Each number is 128 + 24 x the weight over its row's rms, rounded and kept within 0 to 255. Layers, rows and columns count from 0. Numbers have three digits each. The size before them is the row's rms in percent of the matrix's.

# down: layer 12 MLP down (transposed), 512x320, rms 0.0425, rows 165-231, columns 0-63
# gate: layer 12 MLP gate, 512x320, rms 0.0451, rows 166-232, columns 0-63
# up: layer 12 MLP up, 512x320, rms 0.0474, rows 166-231, columns 0-63
down165 100:161064135092110088130120094140132130151175080151085155077142167125135140104123164117108138149148114131146089138128152172088110101106106133159133140125121147088110082110134117104149111143139150
gate166 101:156156111129118130179138115119144143140110139121142121141106111119122116146131121110107143128144101107105129127128151120126109169097068168173078146141162128115111173116138135108120165121182168
up166 099:151145138108139135159096135125134133127153135094120155117118173084138121116159165163106112119130105150114121168105139131156134146139140159115147141075164147152115098124151126143153101179168149
down166 098:129098087136130117120143162084109131122133104200156145148154118126152137105125126126180147108124132149145153113146099134147144147130089127161133136159102131118143120114135160130124131132097115
gate167 095:135092108139133105161164126178146174176137141129120131135104129119131124135102127145096129169104110158112150139145149121144154107143126146117119144169132149112150069127106160100097113176096135
up167 091:092136104131087109116104135153117138140139136148144130127121112142136129097114119103118129114113125112160132173127123155110169075134133110135135121122143110123128161098137102142074135153155144
down167 091:192083120136129113136143125113133133174113098105114128108110120107120142160101097138123113090125120125132107116132095155148134109107129165125118127087150167129194110084143152091166117110127138
gate168 103:129092099119126106142094124149124129085137154128117134156135145127155116099143171124063146155169147150159108114143130111087123122136108083158164124110146121163127069097098086156099158125120156
up168 102:118146151124110107094078123139122123135122109132152135106130122109113116106147164084121155142114114125192116162143113123105120126153104127084129086086125152119158134119119052149116147116100124
down168 102:132122176093163113125123153138174122134096109081142122129122114097138129171107107159151076115145157113089155135078099167151132105119125172115128107148162116118172171096123176116114091136118106
gate169 100:161160167095151123138160117108172126130139175116141164141110126133109136149136132131123111156077133137107156143100130127148110108125158110148147145088128155124155173120142118076137159094136102
up169 095:088120132086135159170099122109185088166136133137132118106167122125141104119120117104098109169098127150125138131147177101105173152085090124145125142101132118153113149098132111083152155130132133
down169 101:107074125142131133091167172098121142105137182108119164153131162133169158116145134141145110149149157154117133122131105102138124115164134128144111122100102138138147081129151166130107108142161143
gate170 101:116127101147167151126130112140124121155126155129126115142101118121137115153096134147119160156127098122119131149114119147126135135132150150142142178189125111165111152155138142131150118131145114
up170 101:164125116129108126132119155132110109159141120095143155105117143101144115116131162112135135114158129144055074095140124131169130160135129169077138139122091128128135146115098146095177132161127155
down170 100:146149056149113104170105058157148160131130126120184097149156079114144099155138104115104142104103178196140126159150144119109141125122122124109147156137112124128141112126133096124115130072103178
gate171 103:107101109101099124148143101101143128121130139113161122110127117157134147132060165113122160147136164133104142126205108113120107123145124118136116118109105122155152121161174165131160132129178071
up171 104:126155146167123133147135101125176122128110159140144126136170135127117146135121136156128086115113126113123128094147114162098105127110105084154103202129132118172138083123152134126144120119146103
down171 109:082167101153108130130119087111143149126108088158102116134068123120084079124141136113117133136123117122112103123156159126122109136126116128115149104147081124124113133160155120152105113122164104
gate172 106:110137135146160111091174133119113122114151105090137122137111069171139155121133117123127100115157143145148129116128161171110132150091099120101127112144108096153093163159139135103138136104153144
up172 104:135127136136118127140151124126128178133128105096162122110146134126110131142110160127160140141129103086101140086129121116113127140117125131129126088104090136102129147141120182144106089116127103
down172 106:085142117143096128133121148141146129122135107129123124127120114150165107176181108112157106168141176130101116161150097099128169109118131144156096117093100115121095156159139126161123134148098146
gate173 099:138103118129155140123112122111146113096119129121170090193121174126105116166110086162132108115143126120130139111121136118119127124153154129127145138094109146062130142099154088085151114133120143
up173 094:130146130143127131133145096097093126158109152132164107148178085087087174164134164188173104117183168132157072117131130109114177114175131145134151119150119133141098128125151134130100127115151115
down173 098:139156131094112133157116124124153136124092096110122105094111146121117103118113142106090153135102131162143138114169121103128114119131142098114149170158118143107135140127124044140148136096121174
gate174 107:113149145163116113129125110132144126115163091100099128104170168155107169142127153177123153164129137131130102137113117128158160140109102123134115148083132125157168144100129090097136127142106093
up174 106:180127120098125131131104066158153131146172140104152142096072142132136121111105120119141133103123137149108123083164138139152109155149149114125165082097117131130137134121143110133142158124151137
down174 106:125137147163169068133119131157151138092174116160123106100156120142103154177122125181131103123116140139158131098128139142105126095107130166126130161115135102092145134152172140127168123129148078
gate175 101:136127147141170122105139097124117126183115147103129181124112136169105125124117118141120152164158152148117123099158150070115151165146126201156112117138180102126136124143113159142105099172116147
up175 099:165170105135111180122120167164139116129179128133107158088117126109104125130117138121125152131188090091111115145158123113103145173100145147115127097136178128102102135118090151137146079147131152
down175 100:084168147118128168112158116112150161085137141131075109165145103137185113116111111097127144121122110134144142169164142136155124100110138109095147123087153116137106135090106121186103163116136103
gate176 101:130119118136150142094083112153081118181119147140114118105121104085141134177075118133136108131122109135153122147122213133102126101112126102113120101129100110169157132126140168126163097159110160
up176 099:089103125163121106146156085084136095171119081146130107125153155120152093093138136151152073144136106129135086119138096134138125115098136112136133144072110150128149142135107081141108119107108085
down176 101:151090119124102159156119119144155138134142143153135140108141106135114138164136136147126150124129087127103156110128135109150104154094088152147176164163140129114114100144117147153154104185113122
gate177 101:142159151106117104144135114172126143139111162145134115135139138108109134141119132146129101122142124135106120154127134104084154123126113157113131128138141122120114131174100158119102142135140160
up177 102:087161093096150134172093090137128140131144111125143158142140121111106146112121113140149148155161135098123103127139142140115111157111146132124156136130114130146077095127111168100082138175128100
down177 105:082151137138146156162062155140136088120141130128142097119122114136117116159133137089186145110124116098145161080150166108142150145089114128104097127133132085115178131133116094154123139153162103
gate178 106:121138132131125076098097115118103182130116144126129123132132115159168142136106168135103122173164169127160115140143127108083139104121148124170097151084127123117154121145086080153098127104149119
up178 106:132114123099110075159087116134085170158128144094133130161139116115152100113092138126095112129133123121148089115157110127134116141147102131115111122113112154126109157169109097174126083113099145
down178 101:155120127165125108119170137143176135128150169172138121113158119131121147113123117111122134131132155158135152078148146134108132130100131113102148176144145150137154152165132112111154174105128102
gate179 103:112140149091118157157134163132134116105153137128147102143112107114104108151098134155144130130146138152145123163163109144133149140147136166088176137139131123114103120071100137110125155098127176
up179 105:162098114124110092117151145119106098158131085070145130136122185178098125162115136114100168128137137179158101141121153099094145119122139144137156116098123151192146110155148134138126148115131134
down179 107:110123116163157097133101149140171122094107070142159160171185112172128117121136142118090117125110161097147121082160117129103099144143159155109133139141112093128094101151123169127102146117119103
gate180 100:146150132180107136157118125196120155128113126147125109118125114122131109091103142139112122138176131158141164125129172134136160140108118155120086131084138141122143154133102139130144137156115099
up180 103:129160133120106123147113101158145175147155113132159139120129159161166187105189116123074122098110150143117098115077120170128137129150116091093079132100104109093132146140120060089150139128139112
down180 102:135132116095136120174130134119116139137146124138122139123170121119112108089123111140122127102176157120117125147125168032128099121132156096123109111134131133146134128156166165152122114129118110
gate181 102:107062152153122111156161102143114165127095146149143101107160128143117135129149137152164164137122109118087165131128144144160128149163155168117140084129144110118122131137144130118136131140131157
up181 101:090134131132091126118133136120105103131191130130121177168106156128146127105118100117139110162098148110141126092127106074139151135150101157100090134104117147171116132142142121094122113154080118
down181 104:115133094126125140110092128134104075114176102142132141125132154088146151122160106121160143113147044119152118131120143109129132130090114113122115162168118116110115122090139143125085135124128102
gate182 104:118115109101105103135136130140135140154112150100151134177121079121118133121112162172154150148154178125156146107115169155154145140161125122073147111155179135106099108128101172127169165126129128
up182 104:158115105060111109179102112126110134117123111120158162117127123162129138124129161133169150135124086135127106158088122139101089125148109125106140116149132137110058105091135152141112155139100105
down182 104:122118131175141078154113137127126131075087158075136156152100153097139103163190140066133148132132156125118126152162120104116113157129124157121119142104114194122107134123111156086168122184142122
gate183 100:122139090164147125132134122162143134166095134080146125146128171121098118141188173151170145117109105129160148144130127136114151130086116116082103118113157121150153124131157134122151149175168128
up183 105:105173171099109083110128138115133104147105128135134129128124107111132111116116103144120143156111157085102163112135133064170130149191142145121122088148107146115118131122118110133121146111146120
down183 098:167131130126103164107117134118114123112125119144182111132102140116132085161109131135127081053156176150115111141111139131079153094105094115129119166106166127121086121111110172174150105124155137
gate184 100:124116158089149130126138096129111093154082121131120128134132131084120152126147148140136099174150110128171107174141159127109100117110125108119147120146132137195109120170101118107113097096110116
up184 104:123139122149092117111151154095121118110134103138146120153143128099092143079146154129122117099135139130112148146098132156123127125147127137120138084128148107097087124140111107115068143117139121
down184 103:131106143161120098102107134149084143096129158123126141132126104094148075116156150130134128110106139143124137137129123105164158136102151100160142140127158168157137119138094158122168149157090134
gate185 100:153107134131119174126183128093129130106119102126128120134182142094116165121127167137104118134102126128158130108111144098118150103117113135149156120102111119097129143093109124120135132123130103
up185 099:104114147134156139159144143130129135118110078176126166078141195110143142147080135134126120142113149125113110120132121102130164141121157119100175160144099147108110071131120129091101122096119102
down185 099:161118145095124145149147128141144106115148140097185117166102118135156102164162117121142154142147103113146126109127138164076108119132119150128128107177116121162139117126142133094102114135143153
gate186 102:129133101105145137163095109117125129108136156179148100095157099134146137125128126145097123155153134124150114136080150159120091093177136101156144153100129119109134102106116162083096172135179148
up186 103:157102143109063096158094122159097114118133159087143138156144116138179163088128142120112168126168131112097138084156139099148148125116098072080122138104155135153120113177110138135120113132105171
down186 106:133115145130187158146137182165104126106097091127107107144135126113106177131146113155122147132109100101132155170100066161153108123135120118128092129137173136103120114135087112134152144150089085
gate187 099:077073113077164095105136120124111130124139117116128136126097119124131148183135099120098113141123094186076117119151143128126115150085135139152120124133101124105121106089159135080150137139097150
up187 102:132125109172088131118133123106137142146134131095116149136146106133168122088098131138143146114128169172154104132174121101143095118129134090136121163076113124111119140110129147160118108126095112
down187 104:161120074138115132111136138132124103117103129142136114144114098119108154152119134160122109119121126114085148131127099140137168180116124142144076115139140101122141102123113090121137113139144156
gate188 110:136139088134118131126124161147088070133125095134146109104120160134127134132114144139094071129137163130089156143147164119153167145163146125072126174105097081116126149136150117136109123145140127
up188 104:097132143117112131117150085099187109140123157109105151134114085108100168092105119153143119107115112110180134161152184128102155144104156155172124127174140110102148083148143115137140095132172120
down188 106:110084127093163128121131127134121128138176157126122110133103146120132122125162150108162122120089125147140106126123070107128098094125106123168142138108134137140150143118059111106139083110120134
gate189 099:128150084125103172105153132125079129122104092106119170120154137152120152145155095172186121131122145172161115131152134104115115124098074119142161146135149154169170133117115095179136138110120142
up189 097:138118169112124149128148138095132160104072131167162159131166141130137144116137148120158139121122162151104111141154132159158126160150164121141159143131173152135095103125119150167121100135143138
down189 100:109124098136102147140110133129118134159113128165130132116093122125122098160119114125112133159104118119149145119113177080150117121096122107138168100141134134166153142139130089130086110102122092
gate190 106:088115113124136165103100138128096142118115164140158095104140080131144135131159137110098122116143112132104100153090131126109132113132133102141103134124140114141127139162136119123187129146105125
up190 106:119164152102145132154117114112155131119120122062098143129114129131163093133098150129097165114149134164163104146124117136134092172101163083114168136174095143115115117104108131084131097131131152
down190 103:084112111150096105140107141136142140125131066131077093121168124151087101151160062162117143110114138127122140080148129099146183137137122119121161128134139149153141112153096117166106149131172154
gate191 105:123113134149166103158136131123122131128108184151152122109129161146142136116125087166130155147156138147138114068146175130124068114158160081106124128111138122104135145157149144121103150163130146
up191 107:155154105169158116133139149072110047140125117099159101147086091101125131162121152125135146138149110086161159138138139108091112142099154103136106162097127121142097144080119119118137115134069084
down191 109:115140161106101173131090109171147149127121178176125140151124143159104150126111070122163168160134145136105089140106156086110123093149116145117099158120116143123126133156148147145082143176159125
gate192 096:176120119122173145132104141113129075107129171136107119118104127151151154128106140128128155157149147156118160121116109125102132144107135137112137161110097084143136119131130130092138163153191156
up192 100:111138158108123124171156082123093147130128157118138135141113139093114122122114096163137144125143157116099167116128135122130092091153065128137148104144104106121161079094156093134113121119133102
down192 101:145104112128176116160117144139091054109146078146165143109127090121123142094173117119140129105125069119189101133101077139164135164136094127130144147127090140170113161134105140148125167149130126
gate193 102:118149111149154118173116113122109146103182136131130087138144178143170151132141112141153102123157148170156129134137120164129159126094110170130101168170146126144090121162140081153120123145160132
up193 101:134154121133133134156102102112107120066148138111122175102139141107156119147113120140113124096107153094128102132172162120140093131137118120138078120110143109166165117133109081119105111104100104
down193 104:099106134111111086121112112106093135159150134134137147197113100134139123086117150094123146157123106127189155118089124125152129157111131170111182149139145166130111082144125118063117153109128144
gate194 092:099127127120155117122125168116092090113137123171133124151182132154178133158142155093134128104142140130142098129122136174131110124114106126136127135127160123120120095140150134119146115134163168
up194 093:119152126103161144101120132137123143146113098072143111081089113133126097112146108132156151116116133132118135126116090108136119139164105107109132113148099120140147117121109123097118105103085078
down194 090:138093135153123139097162147110104105078132117104099135167151144114160119121137116143108121062101138121121139141111127129112120106139143177099116113139149125141088111104154132122181132136091119
gate195 100:139093119115131096111114112126082137124129107118079129139149099141102148092133137125072146139096115129103139130140121116150137134131135092123134124134103143142103089158154087179094138112119162
up195 098:143116139192130156089124119109157135111160106116134147111100109127061153090145138124138134086143104116100090149112137149163137165092071129173121150116149135127078167104109128103165082133151125
down195 099:155109152165122134141129125159120141145125080122166124106144126094146102145107128129126155135107116113091137114107130113117136108162147128124106134096144128132143122113100076100181161163121077
gate196 105:115093069123150146130163162155091116162113103163110118126125153153145149177121138141118102132108159133168112103112131129121192118144077116092101188108133095139126137118175072084132105113101132
up196 107:131152121119124125171160128126116126114136134107122125111142135130131123135090143150104115125164100112124120083107142172136117091154154088120077125131124157160117150186126122157180099122127070
down196 105:126122145102107120174095109183105129129125081161160102143175147144138110154120106119120125094163088111125124166116124122110108140143163120121123108064099132142122119178114142140149165146121154
gate197 106:139070106176122138133099146152114148159092124151151146139152143132140174119164127102108110123129083103124109178146143135148177100129099103127115092099167127131129139157111165120104139148103122
up197 098:144054118115124135125081140105086092143123144127151132150143176194114125160159153142130110135105140097143129137116152167115107088157158101121120075117134109101157091125145130182117099127101120
down197 080:091180111140148107101153131144147129145160125128122101136128116137107104103133102172147143168155129107136136138112118109137122129143128140106115180134121189116155124124081137135133132147145162
gate198 111:143086158116116146148147109128100124119124166141146097178165125108171147155145130168096134133104121155089135124126134084117132120151112133144153128109171191127142160138144134071136168152121127
up198 102:129104128166110124110137144095132135114108116160079144129080139085125101119123119126144120121141169129166144139120103087112109163086088134126152145128117113117116139126146104106170146116115146
down198 080:151139139129133125123108133113140112106112151139126112127166137080097116114118127133093124104119142115111103116125120141140120118135141104126079121138139045156133131093098151118120133119090109
gate199 097:141166123127133122153142126096167062101094115130113187146130134130086136112115087113118067159147122149070115128150159122173150132116160148142127133109114083102150091119104171135131095131155138
up199 092:113118124119075113078147143118115170088143178136140134145155113105123127097104135158133121121145128089154131163145126112097161115150127118136107164156147163160071171156158169134112147113095120
down199 093:129159136118157118174070163128160096133094088091115119115086160153103132158142099095132109164146122182073151132138163138118095119123165171087147089146134093097160137115116114146158122104138133
gate200 106:112092093144125133155191131095111093118149134173163097156150143145147156116123145125139136119154138176173116123104146097131149111094132097113170144106150143112148143107133129139102128168120142
up200 103:161081194138138102136117152150106138105129131111112141123138131156154140135127102164108135165112123149182138106103119122124083144114134126123148136154137120132172116150111147154132086125130152
down200 105:128148098171163144120132109149070120133123137090150098163100117082056134115186104131127162130139101136117124120147111119143140151159121112125147117111138138146138144135134152116100164124104107
gate201 103:111115133158151090127155119107154158146112084102114198125150125128134110080082166174142103159145122160135102119162135126141123127132156134149106120146135100139153128113105082138115135197151182
up201 108:119119135152142094157151113123126129093096147157159090086152139121129125155139125151124099142148152137117155120154102156143114117108143116160106109122144113117167163147107094117124151144108134
down201 106:113149095134084128127117144134119146137126154139154115151142169090125108092122096079098154120091108145154156081093145098129115092140155100144123085074143101173131103171109121096137134125136114
gate202 093:146079142124140155135134111110143140099128127159150119157107133166087155137156102160115164092197148133146169126154156145093134116156155167119138093134129104064158198107095106166094132110176103
up202 099:087154051159090186133129078118134116137131100128106130129141133097106149150131144129138111143117132109102119124107117090106156132157111144123115099130130125165112072133121156107145115144150100
down202 098:138093107145111137122160115170145151111138145089129143117143125143125135144138105130148137118139090146130115104121085132118163112112117147165148153173114126147140161123119118157077147093150055
gate203 094:112105144084091128157137163103171161144152140128149045123122162170138162164155174096129133116148149108133188125108105145124102117147142109149129111125125089157135123153122137111136147130120145
up203 092:138115139129101131129156112112119119114148080155094135175084151125106118130112105180120142141092105156125108063115126123112115142141113149102139120132160148163133095119162126117135118093123102
down203 096:116154141137098127160142097101161144130104158156066135152139115150106126103133154139114123160160156104147114118127086123179117159136141146161117110152176138117131140116163175141178154148171115
gate204 105:138126107176139099124109133141127094113094141087143105129152119097137162101095142095133104116141118129126088125108167085164097126156083111190138134128125151142127143101111112123145123121115132
up204 105:157131100088154135108123134149092151114119120170138125109150150125084123120112158143122165155163129103110114154174123200143102191174125088097156165097127109106167121182105131125130133119127116
down204 104:109086162108127163144138121121101112140109131120085151132138135144138069153137140149117114158104093172113162111159131123117159130106069127163136131138168091097127109096137078112142116138156114
gate205 101:090118138081147148141127141130121119158095118106148098157094140151121107147114084126117156157130110076138112103116168111166101119128127120082117124105143109147132146157166133131120112133117129
up205 100:124139114123126153136135130120155127157138061119109129147142093130104161072137153123094125126129158098084126134091140164116129124065118142135115102143081114144159184133130120103112130099115119
down205 101:116077120114177143108155140138182117165147130123154108119129135139162123090135135134142151091183084141125126120115119111155126119156149124071109135123147090098132117161133122134132079141095145
gate206 102:120085134100105136148125117103137092127119140086114146180096111136151168121129147116151146127088146070164096125126113121085099111135124101103159092109177065157111147132138128142115087108164155
up206 099:138173123133072126136096145136153096093140099082153115085167129128125097121084132141102147112094123115106109151105158116080125141126146119127186194157119158085155135124124071116128122105115123
down206 102:145121125130133163173109109126104109134125111157171120158132147136108119114155139111110155104136124129125109103096163144098147157133125118115128148144095146089126144126088120174145096134133094
gate207 098:125169130115105086155132121131111133100158110098163135145122143106160145118132133123091107140085103132121154164093148124139106154120159128144123184171122075147101121101103108126128112151153137
up207 102:124132111177133123154103099154189113135121107124147105121112118144153164159132113121138124127132149113129139126112132154136160125113096122134080162108130086125106137128138109127094138131174111
down207 101:135102155122123113120169127149135136109132076164146114089122188090130143108174135131116102109146079141185120087136109162150147133136124104155111093095096119154122155114168114147142096131143128
gate208 103:131153152154129138143118139156103151149125115114160166123143162152145142128128109159154100157141104154126141111118208161143106119163113136149124113171134139123144125117163104097140141137144121
up208 103:114139083138104110098128130132109148150158180190144097154141072107174136120152110144170176126103137150160133102093165094143133131129072125093164118136140136140130127114138133135117133173127144
down208 107:147123175120097127111111116140153121142098109110113155151124146073111141102123137114117159134132090143103122130124158154102151132130127106156162100147152197128104133090135145103145141106150119
gate209 095:155124108086131119128139152139124139161108092116096154147089126122174130125147151138133138183112172155082137123134139168143112133113123106119129118157124107173114118111122166123131140139129187
up209 094:166143151135094158112144124114165111168097081130126104113112170165117106086149136132185128120135119056140148103084160127134104086117083119152137154163159133129137109139107124131125119135093135
down209 096:128144101109117089116181131171128132128113150108101118109135124122152125120098144143116133124132142166134107142149057138139127155125141118090090106147105129134130172097142179134149158178142160
gate210 110:109142101139108106154149140107095141121122131149124131137172118123094085172170162134134125159127132123104144102112117108141120172146148121081109138103077091112135116097162133073160108095159146
up210 106:123105154104128128132194150125142152164125134147180102118121120133115138112161093134138115094149155105128147120135134123115149114146126136175159147113149107150131165141154199130118178139129094
down210 098:116057198135132137112132132120151136099156129099136141173130126071110130106097091152107086109122142129145132112089172126134136063127111104133115133159153192128110133146125108187142116127127110
gate211 099:084135087094059062144127098108130129104125156104120141106148101120133168134153142115102146176144130115106119162131121119151152147128122098141108122116123128158140109145116124142145150143140188
up211 102:138153081127128142099146128129143162121135122155128180113140117134132146121087081141087125102112083072117125176085104135146152120129137114147116157132134150140127127135133114124153113134125107
down211 102:118149109159152109144142148064110113143131143130119148127173166134104124119109175127116109139123144087176105123143141112149149123151109157127076157133135101127088090126127113180117117123131108
gate212 104:136132094153154133135146113132141109155151118145138158136157150147089132125118154169098119125108118088133135141104116125106140120106136104101153135104155126127145155100139127114141125154104109
up212 101:103111124131112109094124121143105133106101101140131080093135143099093135170135148182095085156133122124078086169156128155084135142128103100108146121151104143126096158134096141072105172094138138
down212 097:140133106136114154126103143120173159163136146131124163145118116137164138136098116118166119133149164107137129094149141128160122136105125100106160147106133092145129106140125157134117087187108123
gate213 099:100092126146121070124097116129096119119157139117129122161162114121144133137113099090131119153123111117135141119109150152153141118140112118112137142119083098149125151144166075148130107134096110
up213 095:163149158122125127140106158153124165140074137120151103154133135124109141162148123138163096073132110140085161126130116093103081135156213128137148125165140130093162120098117132122160144096159140
down213 099:143142083118140129109062114108098123142140106140132137109174110138114135143161156108112087174080126134116150141107134126118127145137113142151117103095152110132094148143150140157114168140066171
gate214 107:116111098144125153166145139141157108168143111137164139182138122167152150111096119129145129101139141128119083084115152118138110140141129139117151152122154119142158174139175105162170130090117142
up214 110:078174153085129142108095140113137094163137152082137101145140129118158119170077135135135146126070139153108124135098122126115138120139060129127131138134122130155157095074155180132118129155100136
down214 108:153097137151130115133123116101152148166138114144185146119105140122157168123100139164103120166115144110160131135121149182126113088127162147135109119145165116132126139173157119147080138086106109
gate215 101:173157123164115115131110099118079156143132130117134137098142140154118114139139158132144120175145124106112159099113139131113127164127131115139114137118126094120133119085169122099169161098101113
up215 100:150123149096119095105130132139144152114120150114116085103123122156186163125094131160107135137074157157133080102110109110168104119139112131171160113099155169140155130170142119114085119130132146
down215 103:174178134133142144153124132142110140141132127131121128105113140129105093132121110100127160121126103054153129149164085141066139163065150148062100148108124111133157135113185133116108184099099149
gate216 103:120073111113127124124129154161137140153147095100143068095111151135153156095123136120142114147160142118127133076143173151120126145129151124129163129139115117110141120105139119111101141054131125
up216 106:182168150157140136146099123148118108118137128138148173094117180159131118090138100121105106128106161122101129084160158134126154125135127145080151133108097145126108131098115130142128129131138113
down216 106:119176134068076118139116121110155133112127131132054114074110128153106185139151130142102178137073157136148159103075147134094101135128162108095153115135133134135153163171150127128117104121142146
gate217 102:099126143116137154157115131118090132067050157114099144125122137178134191134119104125137129155123095101108123110159127129164110138188140130131168138162138075110131103160154134155095119136144140
up217 100:106103144135089128144101131114126103079079136170160130181168119141180152093134124107128152175104101133144138148125147088137118110137089118136158136142123127145135064125111123171120130131118109
down217 101:090176090149113138128112164129141125178132162088154149159112142105150116085126147151154112179128119168127143138128110124132152104122123124100159153083092105129123110104129165151153153130119136
gate218 100:129126126130088121122139074130089144125123117134119110124116114139148169141131108149107155131155092165133111055130151094097127157137099154128196134118143109133118152116153074138150140113103129
up218 103:160088118100163064110092151109059111124152107127129157121127146146164132147109128074113169125162106152113146128084095148090147121099134114171166109168130113094156156132144139173143103105098140
down218 101:119146159117169143131139159077154105138103150149149130122120084126093156119124132092134119141156131114084164133148150077104130152102143151079150168126151148166136156094117195097107116119141080
gate219 100:106144078154132114115081117136129095122128122136116129168177119151143142092156094113131129127139099120099133104107138093129102145132124141140094139137126099100124073107152146125077114135144147
up219 102:129117138130138108118140147131117092062150163159134169117120129133132113129139092145114164136207095131143135100167118083101144133161153163123172100120119138124083130132152119158141089144106123
down219 099:115102148105132122135114145111117084118128110126100126127188109125116136114093123133140140110116133154115125118115119116140129143134144115099165131098158201137114133092126161103164124107111118
gate220 098:115132161103109113130130125174114101138115147093193088138127130113114092158145130154093130139146159128138174140115136120138141120121120130140135107162141130092176160135086122086112151122141113
up220 097:104127118094090110061145144148068127134113109161115131070131155140155130140107194137102155142133162139162178117148088116131101120126160142122152097098184133178124147169133107118145144124099120
down220 097:121114130057151149101128117083165068166144139116100137078131143183130129129134116129142096135140100130087156096138097118132132096135154110098105103166114131126141133097131136128152109158128116
gate221 102:103096099127175136143131097128133108134113114136102107200138119143113120093162148116107139136129155137126106164125156103103182137109183126128111138128156132132106122165123148128134133148089160
up221 104:095133144128133096103097136097137091111133093166132157094134085089135112122073105122115101137133133095132126144167137140137117135149116130171132109093093112102161102143111111147064135136148127
down221 101:095080147139152139142162134099121121178087139107124129109101120140154118112083121093152116077139151107128110157112148098133121106114133125148115131130089122106122134114142138119101151129135114
gate222 105:142104113157152084124122128123119119140106124145142105174154147161109131098137130147075093123169109075081126136151116145128169130108117132124119119116117165123085169110118145102170133178075125
up222 105:166108116146120137128153110103108089168163118141129082145133131109117124120092092121154128094108171130165148105116147111140118108123122112145134117078117091112149157091123079114147149085172134
down222 100:133095112138138131136117124126129165093116116137156132141159127147118139101100131109143097137153142136133142148156136120117127139148112097144137146168153000116130133137174164139134101108127141
gate223 104:122094113107115130155115154092073109111060146125153132169151116143133139117105141109094113141138115113145128156138119092136123124099162111150118142129137130096101126141151119134136149143121133
up223 100:153139109136155083176143121130170099142128139121109147063158161146102114136123100144176150145171104136136129170127132140139129138172086155129088111111108120130151106112103128115162108165130109
down223 100:147119145136095135130113112137123138133116157150136094117132101110171100117136136159128086107121129095126116130140124132115081123126180124142143144126106079125132147090080145140177134147155126
gate224 105:092125117148123159130106106143159165120157140142118103136124132172159111114143188097100100124126121154077103097116143126132148126101096174133157136133145112096110151098143089191135122167144157
up224 107:157118133107094091129111137150151163160089131165185115120144126161103091130143162168181129106134108167130127118144118095142093140146079079140161156117156115121150144079149142129103112112090099
down224 109:147125105142134110146151145118124146160150091131118153119073126086135139115144131110149119110124136116075118120117132104118124110141095153190096130158079127101097115152158063149134114087146071
gate225 098:114121096125150117148119110098169147148146156164113152099122134136160106114105118115147120165138179152102131115164082112163161151160124159115131123122148138125098140147133146116158122093128126
up225 096:095142109154116115139158153104113137136130160085137129201141110121113114068139096132128081135132115111126107131099143110125145153143076126122090131110138116121137123146151156160123095112139142
down225 098:185170136086133110090088055155116163128132102137100111138112117137155134135126123142138141165139126093106109132133125142139172093135141153137050142147148093075113113136128091116150145139100151
gate226 093:124123105180131112121096139117082132129176095125117111131109122192139113180113085142123145124100098137169152102200125134144133103159110104129123144131102145142107119159122108151121086142123146
up226 091:086117166127117104121122126105160137098145110196099164166150119155139165162136102149112090095078086088167157117085124130155115144156163134125169112143147102119089116142108077146111102130129170
down226 094:117181111105134119193145133131137147151096183114103137123105122089131127107157125137149132127148179153078094116135105164146103085109095105150121156109110127154115129142135146102120123155168117
gate227 106:103110111131122101138156109114137197133113080127130137192151146156102143122143092063134138166162155137151104126159127153110106138128160130150142104187137108078111122142163100142088123116130113
up227 107:135113149089135151116128128119157120156098143108123090176104100108156095100085110157151118108074146133143135115125125149123117172110131160124210128153150101165103105149153111119100142113112093
down227 104:141154114128166158131160110099112151126103126130126130077100154138129117142131153158143107105138120121142140133122143130133119092138067104131121129105151147151132156149146126103084116111098111
gate228 095:110120125111163101138133123108138098142128119143146101084146165103137134147181102154140108155141148136105150097091159107184119141188155113133111152111125124109122151145146154106137093162120148
up228 094:164156108131101135180155097155130125092107144135131087135138117122113138100143121108091110127148135175149161125138134135096121121135076089113138123145122124111089126104144166099150155119134125
down228 098:130110155139094150140132097110125111105108168110094111130128159144103117158116096093135135098127091156120156106101127117107119180124137126125097134114138098128114149130104097102142125159103121
gate229 098:126151151102106122139157141184150168136150152141119162134123147101135141137117117163135089196136141119087122115083165128165138140153123125112144146148090115151128141112152140151131134130143157
up229 099:152141127108120115124155142158129154123141161135155128121125138140116117124097100177161131106121102111131113114068156151175119121146119098093116148108144154104141168136145134105132104091130071
down229 102:139117155155140173143138126135098118123111106145157163102100131101131165129081110162150116123137119130153123109148100110152074179142130135139092118144098123135114136129120151130058120146095101
gate230 106:116110099154121111127150158151074167177136160114130101163153094149097144140160128144136152115178142105148149141145107137118130121120113101095133154148133104118150093100138146162142160128173135
up230 103:147132123168175122147177138114095149140122107141140110122127137162122095101147121162142149099092130123162112112135164138148137082116142100125180128159151162137107132123105102098138112089139169
down230 105:104111118159150122124153158173117105134128142129117109116160140084148089113155137132143064141116201092089094126137137154104111174117148111135139098108121101134157119128120154156112148111092110
gate231 091:153122121117114154132135188117137162143097111089145092119126168133114130106142148130149091110082104126135166151123152121118101081180097097136130143159136133133171127156147152151119094138145119
up231 088:126104136125091106115139113153118132126128141171115165149126129144128165117091118136178157126132145129094113164166074116141125132111116130138131170053119147159160137137107145112108165164114141
down231 094:113122150118112115131157168106124097135179154118105085160163093106101128155140145158161110094142085114121144066103200138146145106079135177091142121152116111113114125086125109118158131102116128
gate232 095:112121128154150143146068161170134153118148133149105149145089154118141160151136117111145081157125127094132127133098141140157127169161102180104114183149136122121070140107112077135111064136120146